From a checkpoint of a small transformer trained on Wikipedia: normalized queries and keys, capped logits.
Each number is 200 + 20 x the weight over its row's rms, rounded and kept within 0 to 999. Layers, rows and columns count from 0. The size before them is the row's rms in percent of the matrix's.

# layer 2 MLP up, 1024x256, rms 0.099, rows 0-213, columns 224-255
101,182,189,202,216,197,182,217,223,208,180,195,193,202,179,181,202,197,199,176,205,213,218,191,217,169,240,226,221,229,183,208,222
100,201,179,206,218,211,199,260,206,219,185,199,208,171,189,192,199,192,221,208,190,223,195,230,223,207,256,206,208,200,224,134,210
096,222,182,186,216,183,155,225,210,220,192,224,193,213,198,203,228,196,218,203,197,179,251,202,173,170,195,222,235,199,211,183,210
110,211,204,198,169,207,193,219,219,216,189,164,167,192,184,193,202,163,200,222,207,204,180,191,185,201,194,198,207,192,206,180,218
044,222,200,238,214,219,160,222,202,210,206,214,175,167,182,182,223,205,189,197,200,203,234,209,210,203,184,240,196,192,166,189,210
105,202,192,238,238,201,179,228,201,237,189,207,196,188,213,198,213,211,171,241,156,200,223,168,226,178,193,224,188,198,207,224,193
103,200,177,218,211,201,163,209,217,215,176,184,182,205,188,207,202,169,187,206,176,185,218,209,203,199,227,207,218,195,192,178,196
052,220,184,232,194,202,181,221,203,239,184,179,191,163,170,207,196,196,200,197,211,201,231,194,226,180,241,246,207,193,206,165,203
099,215,175,215,187,212,160,200,193,195,198,193,212,171,233,187,215,203,198,245,198,227,192,182,207,188,194,212,232,232,213,193,205
107,223,180,220,167,201,175,251,176,233,206,207,179,200,211,186,197,182,201,229,225,210,193,201,192,178,219,205,188,190,222,185,189
063,222,180,252,206,212,188,205,192,226,189,168,205,182,194,192,218,198,192,197,170,163,213,180,206,161,223,254,185,225,220,183,204
048,221,158,246,192,198,174,225,210,195,206,183,175,183,184,178,193,189,213,230,225,167,221,166,226,185,213,228,207,204,196,199,225
101,203,184,198,199,217,196,208,173,220,216,179,201,205,195,200,221,203,202,217,181,178,193,208,227,189,233,216,187,187,227,191,224
099,198,202,199,209,189,191,196,157,218,217,225,213,211,194,218,223,217,209,232,218,171,165,198,217,221,189,210,169,200,209,206,221
095,211,183,206,226,188,193,222,193,227,162,211,194,189,203,180,192,173,240,224,221,215,217,205,223,210,229,211,241,241,186,196,199
107,203,192,212,211,237,191,233,234,204,197,167,194,178,163,203,202,185,236,189,175,224,212,211,262,210,196,222,213,190,195,208,224
101,218,181,210,226,181,219,230,188,210,197,204,218,186,168,183,187,187,200,190,194,141,204,207,236,179,213,209,233,240,209,184,179
095,213,175,213,186,184,195,210,176,218,212,208,182,200,184,217,215,166,212,235,192,193,224,193,213,216,197,247,220,195,191,165,241
106,201,187,226,186,195,149,202,188,251,204,197,201,187,190,192,188,185,224,221,202,168,204,201,248,210,189,208,182,190,188,188,210
110,203,196,211,209,197,200,242,214,221,176,172,154,164,151,208,222,203,204,200,189,168,223,223,201,211,219,202,208,205,227,210,178
106,214,143,211,207,191,170,209,174,197,153,234,214,194,200,218,206,209,194,187,185,171,213,167,241,218,215,210,217,182,204,205,222
092,235,163,219,194,192,184,198,198,205,197,179,227,210,189,203,207,208,207,224,188,191,197,188,208,190,200,221,222,213,187,215,212
095,212,158,229,201,189,180,195,210,188,190,236,200,196,174,196,227,204,196,176,230,205,198,181,201,206,250,224,169,193,181,216,195
100,196,183,214,237,200,217,213,201,202,185,183,168,180,215,220,246,198,215,229,192,216,206,178,189,197,213,228,198,247,192,189,177
112,210,193,211,204,216,216,182,169,184,189,212,197,154,182,196,239,168,191,223,238,218,200,191,239,175,209,211,197,214,208,166,208
097,203,178,232,197,194,181,240,181,231,194,188,202,158,192,208,251,242,169,223,165,206,229,213,219,215,195,203,183,209,195,187,187
113,219,191,203,183,169,202,212,211,236,147,209,198,184,192,218,195,204,199,204,233,157,212,205,182,164,216,205,204,194,225,163,205
095,221,181,216,189,212,213,253,194,216,195,198,200,200,192,236,215,207,202,230,211,214,225,148,199,188,209,215,174,217,164,162,180
099,209,173,209,208,187,161,196,188,227,165,198,175,181,197,190,201,188,192,199,191,193,213,187,205,200,207,228,219,210,244,180,215
105,206,145,237,213,199,205,203,204,224,181,182,200,201,208,203,161,155,181,204,205,191,236,157,221,184,204,228,197,165,192,208,246
117,211,156,210,176,195,196,195,221,210,166,243,168,166,141,213,228,212,216,179,195,187,216,227,213,202,221,206,225,208,207,200,193
099,220,191,198,177,203,159,201,188,191,191,214,168,185,156,188,240,210,205,205,249,217,207,195,201,178,213,210,173,211,165,148,231
103,212,206,200,203,170,190,233,217,206,204,184,209,190,195,217,229,179,218,232,181,162,236,205,227,187,238,201,208,241,219,203,193
111,216,192,199,219,198,202,248,191,228,203,195,219,197,171,185,218,205,226,202,189,181,225,185,249,168,197,212,179,216,212,216,223
108,221,179,199,205,157,163,248,201,209,169,191,176,201,210,198,205,213,209,222,207,169,230,172,202,211,224,217,222,210,177,191,203
114,195,172,216,204,223,232,209,192,223,201,216,205,180,190,205,213,205,184,208,204,184,214,206,202,162,250,215,213,198,224,219,188
106,227,185,211,178,235,193,200,207,202,153,195,187,199,204,180,242,166,210,192,209,202,203,209,180,200,216,228,257,259,215,195,171
109,200,172,186,223,226,180,221,200,217,212,174,180,172,210,210,218,210,173,196,221,182,232,216,193,183,220,229,170,189,195,193,230
090,200,193,207,222,207,186,251,205,221,221,205,179,207,177,216,210,210,189,216,223,193,195,202,200,215,212,211,179,224,227,176,206
113,189,184,209,177,207,156,231,175,218,190,179,230,167,206,212,208,212,185,189,214,185,215,195,233,197,194,208,158,181,216,169,180
101,203,201,239,182,209,178,235,210,235,174,181,164,173,185,190,228,194,208,191,174,210,210,206,237,208,234,249,200,186,206,163,191
113,199,152,218,208,204,185,250,203,214,209,201,194,168,188,185,192,206,213,200,209,221,193,174,222,190,230,203,195,205,209,192,198
110,195,177,220,236,242,199,204,193,180,206,214,169,154,160,191,198,199,217,196,197,194,199,208,205,197,221,211,218,213,227,160,211
099,202,181,193,180,170,196,196,189,207,183,174,198,201,169,209,215,207,247,262,194,180,192,158,209,195,191,198,199,220,195,181,206
094,204,188,225,216,189,183,222,211,223,228,205,186,200,192,192,223,201,193,230,194,230,252,185,196,192,186,218,203,237,202,188,194
115,190,143,233,188,207,179,216,214,221,183,170,232,187,198,222,218,190,201,207,207,185,233,190,204,207,197,194,178,201,187,183,207
087,246,178,242,234,194,197,207,241,205,181,190,199,176,180,190,226,186,227,221,241,184,218,206,225,195,222,238,209,192,190,211,219
106,222,173,207,183,167,179,203,174,227,194,186,206,184,189,172,225,186,196,209,193,195,199,219,192,192,193,202,198,237,174,185,197
098,218,194,219,203,182,190,246,177,260,204,204,192,127,219,163,183,222,224,222,232,169,185,179,245,185,199,219,190,199,225,174,205
048,224,158,250,197,192,167,230,168,232,205,212,181,149,185,166,237,170,203,201,218,194,215,206,207,199,211,215,203,201,194,188,208
107,225,174,182,190,190,170,217,224,209,186,195,162,157,207,189,232,221,212,245,239,194,234,192,185,199,211,197,215,209,186,191,216
121,188,192,210,213,168,214,211,208,217,177,226,187,183,183,236,220,182,214,189,239,227,210,192,221,176,200,211,228,241,216,183,202
100,208,186,217,211,208,183,212,201,205,174,161,154,178,209,186,233,200,233,235,191,196,203,198,191,220,225,196,181,209,202,161,219
088,225,182,222,186,203,177,253,195,182,172,203,204,195,188,224,221,228,196,224,211,208,193,185,201,199,184,229,210,257,194,209,217
098,207,180,264,204,188,197,218,212,209,172,215,205,140,188,200,211,173,224,213,241,167,195,212,211,186,226,231,227,209,214,202,206
104,248,176,225,219,209,201,214,182,207,168,204,195,162,204,191,184,206,208,210,180,225,209,195,249,202,212,246,182,181,250,200,215
109,208,206,223,218,209,174,213,216,216,217,222,197,154,203,206,198,216,221,244,177,213,216,162,256,181,209,211,239,216,216,183,206
112,209,188,209,185,193,180,220,210,265,192,198,175,198,196,215,209,209,198,218,196,166,188,196,178,190,213,206,192,199,211,205,197
112,192,190,215,182,191,172,222,192,194,172,192,168,154,195,222,220,193,211,220,237,207,176,185,239,200,229,207,201,238,205,160,209
089,216,168,219,214,168,188,240,178,196,198,182,193,173,188,171,213,176,215,227,221,223,202,183,200,182,202,216,179,224,174,192,181
098,209,171,206,210,220,179,234,203,218,194,205,198,183,184,204,211,177,212,181,185,195,195,180,195,198,232,216,195,174,200,199,189
096,200,208,222,220,222,162,233,214,248,184,168,191,188,202,198,221,170,237,228,217,201,196,171,216,167,191,217,198,212,237,196,250
113,200,177,261,227,222,199,221,220,234,199,218,200,205,165,209,200,182,194,194,241,174,192,189,200,209,228,211,179,197,181,202,201
099,189,186,230,214,200,165,246,169,232,184,188,199,199,194,210,183,193,229,228,189,174,203,154,265,173,206,204,178,214,198,170,195
050,207,179,211,200,183,169,239,176,221,173,191,178,188,166,208,234,194,193,233,232,199,195,176,197,176,192,216,176,264,190,192,219
106,220,214,229,209,180,210,227,220,202,230,234,228,173,192,175,223,189,197,209,223,192,184,197,200,183,167,237,239,225,201,192,202
089,216,195,214,181,205,189,210,183,231,191,167,200,162,173,169,204,186,211,205,239,199,210,183,214,203,204,243,255,184,173,217,218
049,209,182,220,229,228,185,225,211,190,208,188,155,176,190,213,191,212,201,209,194,181,221,180,205,174,202,194,174,210,187,153,191
098,191,205,219,217,228,137,203,188,201,212,189,199,225,184,223,217,215,210,207,182,202,209,179,172,216,196,207,193,220,192,156,201
092,209,184,229,177,212,171,224,189,192,186,229,167,209,172,180,229,140,214,215,236,221,225,197,184,196,202,199,199,232,198,176,192
106,235,188,213,205,141,217,204,165,237,197,199,221,201,170,214,211,187,208,212,220,156,184,189,181,184,174,223,210,178,168,181,186
096,223,189,194,169,201,164,245,220,199,165,183,197,187,214,217,257,178,217,272,201,238,201,197,200,213,225,223,203,190,179,164,202
109,209,197,214,213,222,151,214,185,204,168,183,207,188,190,233,176,184,218,234,218,180,171,197,214,205,170,207,241,219,219,176,206
104,225,166,282,192,214,186,197,179,251,187,192,195,192,209,215,231,168,207,236,182,159,244,213,207,216,198,222,217,184,194,189,190
107,207,197,205,202,222,152,190,214,235,166,173,175,186,195,197,182,197,191,262,217,201,214,179,206,176,183,222,195,231,215,198,193
105,223,197,213,214,217,175,213,191,191,204,196,208,187,148,183,230,181,206,213,209,220,195,199,236,221,224,219,198,204,244,163,199
052,210,158,238,204,178,174,245,195,217,185,167,196,184,161,222,214,194,200,212,221,191,234,157,209,187,228,241,220,210,195,185,214
094,205,187,205,217,204,147,252,211,205,201,166,175,221,197,205,204,213,198,193,194,218,208,199,177,193,206,208,208,182,219,209,210
105,213,173,230,224,231,184,232,184,212,199,199,195,170,206,217,235,195,194,209,199,208,229,207,232,193,245,199,171,248,195,191,223
116,240,145,226,216,193,179,204,189,212,199,188,216,195,201,214,190,197,208,182,188,188,216,206,205,201,208,249,187,199,229,195,219
108,206,184,221,234,187,212,237,188,201,185,205,175,174,172,239,233,189,209,215,222,170,188,227,198,185,218,227,203,198,180,191,217
090,200,198,252,218,200,176,203,196,219,235,201,204,158,200,200,213,207,195,253,176,200,202,184,198,191,228,219,174,207,231,198,170
113,217,147,236,216,221,199,251,211,246,141,208,183,182,196,172,217,199,217,247,202,184,224,190,188,160,228,223,176,189,245,205,202
112,214,186,201,217,206,186,204,196,226,169,188,202,163,198,190,238,183,196,200,223,175,213,226,204,192,182,236,207,199,188,184,178
100,198,210,203,198,190,198,210,226,201,170,204,159,188,182,196,202,188,196,213,213,197,203,192,205,221,201,217,177,206,174,169,202
093,196,190,191,168,184,172,212,224,221,193,194,183,173,180,177,197,210,217,214,227,199,215,194,222,174,204,200,208,222,219,212,203
095,208,168,214,187,206,184,219,212,214,160,216,183,176,188,182,219,198,228,185,181,218,218,215,195,220,213,199,223,220,182,168,190
096,228,185,206,172,198,185,225,212,207,194,168,215,170,202,200,204,189,195,200,212,196,225,203,198,216,215,203,229,220,200,184,228
113,208,213,215,220,181,212,241,192,241,187,198,210,196,181,215,203,203,235,208,222,182,193,182,224,180,193,203,210,183,207,178,221
102,193,179,203,230,202,188,226,177,210,162,194,177,185,183,203,213,194,203,218,211,189,217,167,250,211,194,233,185,241,174,215,189
045,198,158,228,221,172,171,221,209,211,195,177,178,192,140,178,222,178,178,215,210,209,205,169,217,182,188,245,190,236,198,198,217
096,218,197,208,215,222,184,250,176,220,178,211,199,192,188,178,196,210,242,224,197,241,203,161,217,180,226,221,195,230,191,180,227
106,198,196,221,202,217,219,210,227,214,208,205,161,179,163,194,195,205,224,240,236,191,202,200,218,196,211,217,189,199,194,210,203
106,218,189,219,199,222,178,238,219,199,201,177,216,194,205,202,209,181,232,225,193,215,190,189,183,208,202,225,214,188,204,200,232
101,206,183,218,177,193,151,230,161,203,189,175,228,157,200,204,229,200,186,230,210,174,221,196,209,201,197,231,151,227,215,205,225
109,222,170,228,171,211,202,229,173,248,163,187,200,202,207,208,213,197,218,205,192,203,202,164,215,187,180,224,217,244,197,187,188
097,222,187,221,195,191,167,261,188,230,195,172,189,194,206,226,221,189,231,192,200,221,198,180,204,198,222,220,201,199,159,177,198
112,191,142,217,228,212,193,230,164,213,213,205,200,169,178,198,229,189,227,222,191,220,219,130,200,183,214,219,226,242,178,187,197
101,203,208,201,198,200,208,247,201,199,193,200,205,169,204,202,202,196,216,227,228,166,242,170,225,197,188,207,208,198,234,149,174
104,201,162,226,214,198,203,192,189,203,178,181,205,195,194,201,188,171,198,199,194,217,192,182,203,176,211,225,183,186,196,184,193
092,204,186,222,187,228,172,213,203,219,224,173,228,177,176,193,193,214,247,196,191,202,206,177,225,195,185,245,211,227,211,169,201
054,200,199,233,196,198,169,230,211,219,171,200,207,178,180,195,192,226,193,203,190,193,226,189,226,215,206,222,229,232,213,149,181
112,210,164,219,222,238,189,249,199,202,174,221,167,166,186,212,190,224,215,214,211,191,197,217,234,210,233,200,202,187,216,216,198
102,229,174,248,221,208,206,242,205,219,214,212,189,205,201,204,177,218,223,212,169,209,192,195,230,168,190,227,236,198,222,162,196
085,184,162,230,198,180,166,244,201,199,181,224,194,191,187,206,201,222,197,205,238,215,233,183,191,204,239,201,210,195,199,200,224
116,208,209,204,221,178,196,215,186,242,173,208,169,175,174,219,231,198,215,249,229,212,207,208,220,170,191,219,208,244,177,154,210
103,213,204,220,228,196,166,191,216,191,207,212,226,186,160,190,219,198,224,175,238,213,209,200,225,207,228,218,154,207,193,195,210
098,201,169,220,207,215,210,217,245,214,161,184,194,202,150,177,215,180,217,198,164,189,255,202,190,176,199,202,198,221,226,236,197
106,201,159,197,215,210,162,225,191,197,160,221,195,178,196,214,236,176,207,193,213,216,199,187,238,176,224,208,206,206,190,174,196
094,207,182,221,180,185,177,211,190,202,173,206,199,199,185,186,223,231,238,203,175,166,209,183,244,199,215,200,192,220,200,194,194
106,215,205,225,206,182,178,230,212,194,169,201,192,168,169,204,232,192,225,225,185,203,217,190,207,184,244,214,207,236,183,190,240
099,197,219,203,205,198,185,224,194,192,177,163,219,179,169,192,203,179,191,213,209,196,210,215,213,195,217,193,197,188,218,174,161
099,196,217,232,226,196,182,222,197,219,160,216,170,152,181,213,209,197,207,175,204,172,203,202,234,208,203,195,200,193,216,163,181
107,207,194,221,198,191,174,210,205,225,165,200,183,219,160,201,239,181,211,225,219,194,200,198,209,151,197,210,219,202,192,178,191
112,199,142,212,212,192,191,218,219,203,182,173,194,197,196,198,237,193,205,212,177,177,218,164,237,199,242,200,161,202,205,184,216
087,211,182,195,208,223,181,207,196,213,192,177,177,198,181,207,214,173,205,201,203,215,217,201,183,193,217,205,181,200,168,182,186
090,232,192,210,201,172,209,206,175,185,176,203,230,221,213,190,216,178,197,188,200,194,193,189,196,167,228,218,189,254,210,202,170
100,206,187,220,208,207,154,237,173,190,188,155,242,172,178,214,200,173,203,229,227,227,212,177,220,165,208,202,174,197,194,214,172
105,205,179,207,190,227,193,208,188,204,204,213,160,187,169,190,205,225,229,210,218,164,203,220,235,187,202,212,219,188,164,168,205
104,211,183,216,209,203,176,245,210,246,206,207,199,180,193,204,210,186,194,201,205,191,221,201,208,194,216,208,216,222,221,196,210
107,220,196,234,179,166,200,211,184,242,182,182,181,183,195,198,217,216,238,224,204,185,217,182,227,242,225,240,169,197,203,181,200
053,233,160,240,191,191,162,214,188,211,179,188,222,186,174,204,203,176,210,210,237,197,212,161,207,170,225,253,193,209,177,165,203
086,209,174,201,181,200,176,203,188,195,202,201,202,205,193,181,230,159,208,235,222,211,210,168,231,227,217,198,173,207,219,161,227
046,205,175,249,201,199,169,242,171,243,185,207,163,191,164,200,183,186,215,213,220,176,198,163,201,180,207,250,171,219,204,166,229
102,206,192,205,236,214,189,210,197,241,178,191,214,169,210,167,206,223,224,205,185,199,234,212,239,203,234,218,194,214,228,154,210
109,191,194,222,184,185,182,203,187,209,193,185,198,197,167,210,213,191,229,237,202,207,185,215,214,213,186,217,199,195,241,206,217
104,204,170,212,200,198,204,188,183,223,196,164,229,196,199,211,183,193,201,194,184,200,188,175,210,217,238,200,187,216,210,174,223
104,217,191,225,173,184,147,202,207,219,214,182,191,192,211,197,213,198,173,193,176,150,202,192,182,185,207,217,185,207,220,182,219
110,189,179,202,189,220,188,213,175,208,192,200,173,221,197,216,234,165,240,226,197,153,186,184,219,182,168,214,199,211,193,193,178
109,206,187,205,199,200,202,202,176,230,210,233,193,219,209,216,241,204,175,211,248,188,221,213,229,198,210,206,192,207,151,177,218
100,204,163,236,235,229,157,214,187,183,182,210,184,167,190,192,238,179,219,213,191,202,180,191,195,172,214,258,189,172,213,150,214
104,223,185,212,228,214,186,223,202,195,173,193,192,157,203,189,173,182,186,218,187,197,193,194,230,191,232,266,172,180,241,123,223
108,205,196,217,221,200,207,220,179,224,202,194,151,188,174,189,213,165,207,231,203,171,197,188,201,196,203,210,152,199,213,189,184
099,190,191,222,189,194,190,230,197,218,203,185,207,208,198,189,193,174,196,301,263,196,168,184,195,189,199,214,196,207,154,219,186
091,198,180,231,185,206,184,197,182,233,163,182,166,154,150,189,234,174,211,236,174,227,188,216,227,221,199,207,185,190,213,194,212
097,217,173,212,194,220,190,189,198,208,197,187,174,189,172,208,221,186,222,212,182,196,204,212,191,184,184,227,226,190,206,189,182
106,214,175,233,218,205,170,211,198,197,173,188,198,173,193,184,211,202,204,191,220,221,204,192,222,178,201,256,203,200,152,220,200
099,221,178,205,190,226,197,203,227,237,170,193,207,198,212,208,188,171,205,192,180,208,205,182,190,237,234,233,178,170,187,188,183
107,211,193,244,216,199,187,223,199,215,193,229,205,147,171,222,188,181,214,208,226,193,181,178,236,179,228,196,179,200,191,204,210
048,221,157,228,226,193,151,256,199,214,211,150,172,176,182,201,220,204,209,198,192,182,195,176,224,193,216,244,201,203,206,184,208
101,212,172,212,234,188,182,224,187,200,206,202,214,188,171,208,215,146,247,242,221,202,211,167,198,205,199,223,234,212,213,202,182
105,205,169,214,223,194,195,243,206,206,188,198,182,196,204,218,197,217,232,213,223,233,202,180,242,184,199,210,193,210,193,190,232
084,222,189,194,179,192,201,211,238,225,192,215,177,202,189,201,206,190,234,209,201,214,180,196,215,164,199,208,212,202,172,217,221
108,206,185,200,222,220,211,202,200,237,165,181,189,154,205,236,219,188,203,215,193,180,228,218,223,218,182,215,194,233,201,192,196
045,225,152,205,193,199,185,230,205,239,174,188,181,163,168,188,210,179,218,195,195,208,218,157,231,171,227,224,193,196,206,213,202
113,207,149,217,206,179,184,193,192,188,166,203,196,153,189,213,248,205,205,183,225,216,211,172,210,214,244,204,228,177,217,191,195
094,191,185,193,169,191,218,189,185,212,211,184,203,207,183,203,237,150,219,202,237,188,203,175,233,171,219,211,203,164,200,193,201
093,190,192,223,208,216,162,225,212,210,186,171,186,173,204,180,214,179,235,206,186,189,205,192,207,208,192,223,193,227,202,163,195
105,207,211,215,194,194,194,226,198,186,187,177,204,182,201,199,229,223,226,214,204,209,198,185,195,201,223,216,224,210,246,159,194
105,212,185,216,198,177,190,216,198,232,150,166,171,174,222,178,215,209,214,202,195,207,154,209,230,195,196,205,192,212,205,198,176
102,199,192,207,208,178,182,236,202,243,199,210,202,203,181,207,252,188,167,186,212,179,223,203,177,214,207,213,225,184,201,194,199
104,203,161,221,185,211,174,212,171,248,181,193,206,177,205,231,198,198,196,210,199,183,196,217,193,212,179,213,166,254,187,194,228
094,197,173,209,215,194,167,206,188,209,177,203,215,160,138,217,210,200,197,220,201,169,197,189,245,207,216,210,192,221,191,199,197
046,235,163,223,190,174,191,222,178,213,198,185,192,165,168,198,210,186,189,196,193,194,204,180,217,179,213,228,205,193,202,214,222
110,235,203,197,184,203,181,230,215,199,154,199,223,190,176,211,183,191,232,221,187,193,204,203,246,174,208,232,227,200,199,180,200
106,207,194,199,192,185,191,223,188,236,216,186,184,180,229,195,225,191,220,253,191,184,222,205,188,200,203,222,168,212,205,214,213
112,194,200,213,204,186,180,217,179,210,209,183,212,189,171,229,232,219,199,213,200,193,222,202,249,202,185,223,177,225,227,207,209
106,199,156,216,223,227,201,231,178,229,176,204,172,148,169,167,188,195,214,217,200,204,193,192,223,198,183,221,225,218,225,191,183
111,216,186,207,180,225,183,206,187,201,215,187,173,206,155,209,189,211,206,200,209,208,220,204,204,208,223,208,183,199,195,171,247
108,234,190,227,206,204,175,224,210,211,151,207,166,190,207,201,218,171,218,194,248,226,228,208,223,181,195,218,211,230,184,163,199
107,210,184,213,201,192,203,205,192,233,186,221,176,220,196,226,254,180,177,218,213,177,210,196,200,179,185,209,205,209,211,175,240
049,229,191,244,222,218,142,249,199,242,182,162,185,191,181,186,219,182,197,216,218,197,204,190,210,188,189,240,199,227,177,189,206
105,211,154,222,208,216,192,228,212,233,159,202,214,165,181,185,189,187,225,180,220,201,215,196,209,193,191,211,229,229,218,172,189
056,207,177,219,211,183,179,249,182,209,140,220,152,175,197,211,213,197,252,191,225,195,221,215,217,229,202,211,177,201,196,172,216
107,211,151,246,217,210,191,187,200,205,198,183,178,181,205,189,231,209,179,219,175,190,209,215,225,169,202,237,204,163,191,130,181
108,214,183,207,203,195,188,203,205,198,164,191,168,162,201,162,243,183,196,180,221,209,237,212,187,151,197,242,202,209,216,189,179
105,212,202,212,198,204,209,212,174,223,209,209,156,163,196,195,174,208,186,247,182,200,198,199,226,180,207,262,168,216,198,179,209
098,197,167,235,225,218,186,215,196,205,179,185,173,179,191,196,188,191,197,188,192,169,252,195,207,215,225,205,191,170,203,157,185
096,208,220,212,197,234,177,220,218,179,201,165,186,192,197,156,223,201,217,197,199,203,228,189,212,207,230,216,202,249,203,142,221
096,206,185,223,202,203,196,196,229,226,217,225,202,199,200,208,208,227,195,221,230,173,197,211,211,203,162,239,206,239,195,184,239
098,198,199,235,191,204,183,214,199,204,208,187,211,186,189,212,213,210,195,210,214,214,200,164,213,172,228,208,196,192,212,145,195
109,200,186,238,214,193,177,206,178,183,197,174,188,176,195,192,243,215,219,214,180,185,188,183,236,178,227,220,178,211,211,143,221
045,196,153,212,176,196,179,234,197,263,182,178,197,197,160,190,209,197,199,213,205,177,229,188,220,181,197,219,212,221,192,161,202
101,207,185,219,159,175,182,232,193,219,162,200,208,200,165,188,219,207,207,191,225,177,196,175,187,179,237,222,203,232,191,178,242
104,200,191,223,187,211,171,198,161,221,205,214,185,161,166,200,209,207,235,201,247,210,213,209,190,204,188,199,213,216,162,206,200
097,195,191,189,181,201,197,215,183,219,212,211,193,196,173,225,211,196,215,193,194,187,225,197,208,238,227,207,179,195,184,190,203
112,195,162,259,161,183,175,240,203,210,205,211,208,154,146,217,197,178,218,196,217,196,213,164,217,172,221,260,240,198,203,156,215
109,210,173,203,217,222,175,190,225,225,210,209,198,157,199,192,206,241,225,239,213,223,198,207,248,223,212,215,201,219,209,205,225
052,193,177,239,191,197,164,199,185,231,162,178,173,178,163,206,222,198,218,216,216,205,210,185,235,187,221,245,195,226,219,187,193
044,222,185,209,196,169,177,236,207,237,215,203,200,197,154,218,209,225,194,222,197,198,202,178,215,203,219,255,199,169,188,197,203
099,198,175,258,229,190,205,199,197,203,209,220,176,171,167,191,196,185,236,209,224,193,188,187,193,191,180,218,196,215,189,200,201
108,216,184,228,190,211,153,244,198,221,187,189,206,172,190,199,244,210,230,225,215,182,226,169,213,185,201,212,210,201,196,199,190
046,199,167,255,167,196,159,237,182,203,187,184,156,184,198,177,191,187,219,228,207,195,224,196,198,215,198,220,189,184,184,173,202
110,201,167,216,188,232,201,199,214,244,192,219,151,185,181,188,199,243,220,225,237,207,232,198,237,211,211,199,206,210,213,177,214
091,207,196,200,225,198,158,210,179,209,206,182,189,185,195,206,235,197,236,210,223,187,234,203,200,218,209,194,184,178,203,199,172
100,202,188,229,255,226,129,234,204,235,179,182,200,165,156,184,188,186,189,209,201,205,179,177,218,202,216,199,185,226,189,177,195
104,203,164,229,191,196,185,237,190,219,177,190,198,201,199,196,211,186,221,201,217,159,237,207,198,177,208,210,168,167,201,192,198
108,218,168,229,234,183,178,219,194,214,171,183,183,151,198,169,240,194,214,194,218,185,216,215,179,165,196,228,209,193,211,193,205
089,203,198,222,202,190,175,212,200,208,189,196,201,170,169,187,192,184,208,216,221,206,187,154,190,182,219,208,186,231,183,158,199
120,217,169,246,208,212,210,271,188,198,211,201,155,204,190,187,209,189,210,232,206,195,211,215,186,221,201,204,192,214,173,178,219
103,215,164,212,183,243,158,221,194,200,188,159,193,179,207,189,220,194,190,206,189,237,221,215,199,191,198,210,191,234,219,191,215
102,213,159,208,185,198,176,200,206,211,219,201,184,194,195,192,202,226,197,198,194,202,213,213,227,183,197,252,156,218,205,177,229
104,208,197,201,220,217,195,191,216,214,177,194,201,171,190,202,208,186,200,172,226,167,198,207,193,210,226,217,186,179,216,190,214
102,224,169,217,191,197,175,222,209,191,167,193,192,184,177,196,243,190,225,215,213,196,213,189,211,190,211,218,190,235,201,186,182
102,256,201,212,212,221,172,257,200,216,181,230,194,208,205,217,205,218,194,219,201,168,190,210,222,199,198,245,207,242,212,216,223
115,199,210,217,217,191,192,202,162,233,185,198,192,197,144,199,216,200,198,228,180,163,190,201,202,197,222,221,212,248,213,204,181
114,193,198,205,191,180,194,213,177,202,170,218,195,166,178,237,215,209,174,191,191,231,176,202,203,179,227,213,182,215,180,185,201
105,198,198,232,228,163,188,203,192,207,177,184,199,181,200,196,227,204,209,185,174,162,216,181,175,199,232,205,214,218,186,150,203
098,215,201,257,203,215,197,207,220,225,194,216,231,177,186,174,196,184,182,189,181,172,201,203,216,193,179,223,239,214,211,185,190
101,201,181,236,191,201,197,213,190,224,148,185,210,194,197,199,220,201,226,196,213,209,189,177,235,184,218,198,201,205,193,184,223
115,188,162,245,218,225,197,217,197,221,175,206,198,134,182,209,207,194,231,198,212,219,191,194,220,168,256,202,209,198,204,179,164
097,213,190,211,199,219,187,225,184,225,165,189,193,204,211,210,220,188,198,223,198,187,194,179,202,196,182,222,208,203,176,190,212
094,225,203,243,187,250,155,198,181,207,153,188,198,185,220,220,244,186,205,192,202,187,191,213,213,201,210,245,182,168,246,187,187
104,209,187,212,196,185,201,220,214,232,174,174,208,201,191,196,221,184,218,220,191,163,234,209,200,186,181,232,199,211,214,195,193
100,212,191,214,233,217,195,226,222,226,181,180,223,185,195,221,212,157,183,262,180,220,216,143,206,164,187,220,214,207,202,202,194
104,192,163,236,172,208,191,223,203,186,165,223,148,189,164,172,189,182,236,238,214,175,204,199,201,195,246,207,179,202,189,216,179
102,205,198,199,205,190,158,198,177,214,194,235,190,194,180,190,240,223,230,217,206,186,174,211,225,202,228,224,193,186,194,214,197
108,219,168,230,221,225,216,205,190,204,186,210,197,197,215,189,209,173,221,213,212,206,184,192,172,182,177,212,193,223,183,201,219
105,203,177,205,199,201,162,239,211,243,192,225,214,182,180,227,190,196,208,228,180,206,222,184,201,169,224,203,201,221,164,182,243
107,231,195,205,203,209,178,220,190,211,173,189,195,207,162,197,231,176,198,208,210,154,198,205,194,218,173,213,180,221,195,173,210
098,209,194,207,193,168,182,236,205,224,203,174,186,166,192,226,205,199,197,186,183,222,221,194,200,198,194,237,216,204,186,192,250
082,207,175,222,183,205,179,219,179,217,196,193,187,205,176,173,194,207,233,217,188,164,206,218,191,224,173,226,210,214,184,181,208
113,222,162,205,196,188,171,216,167,226,156,198,203,212,200,173,221,177,197,219,236,154,207,211,216,184,196,206,169,187,215,165,207
110,210,185,209,185,193,147,195,215,246,177,199,184,193,180,189,217,192,215,196,228,203,226,208,208,166,185,220,242,206,189,178,200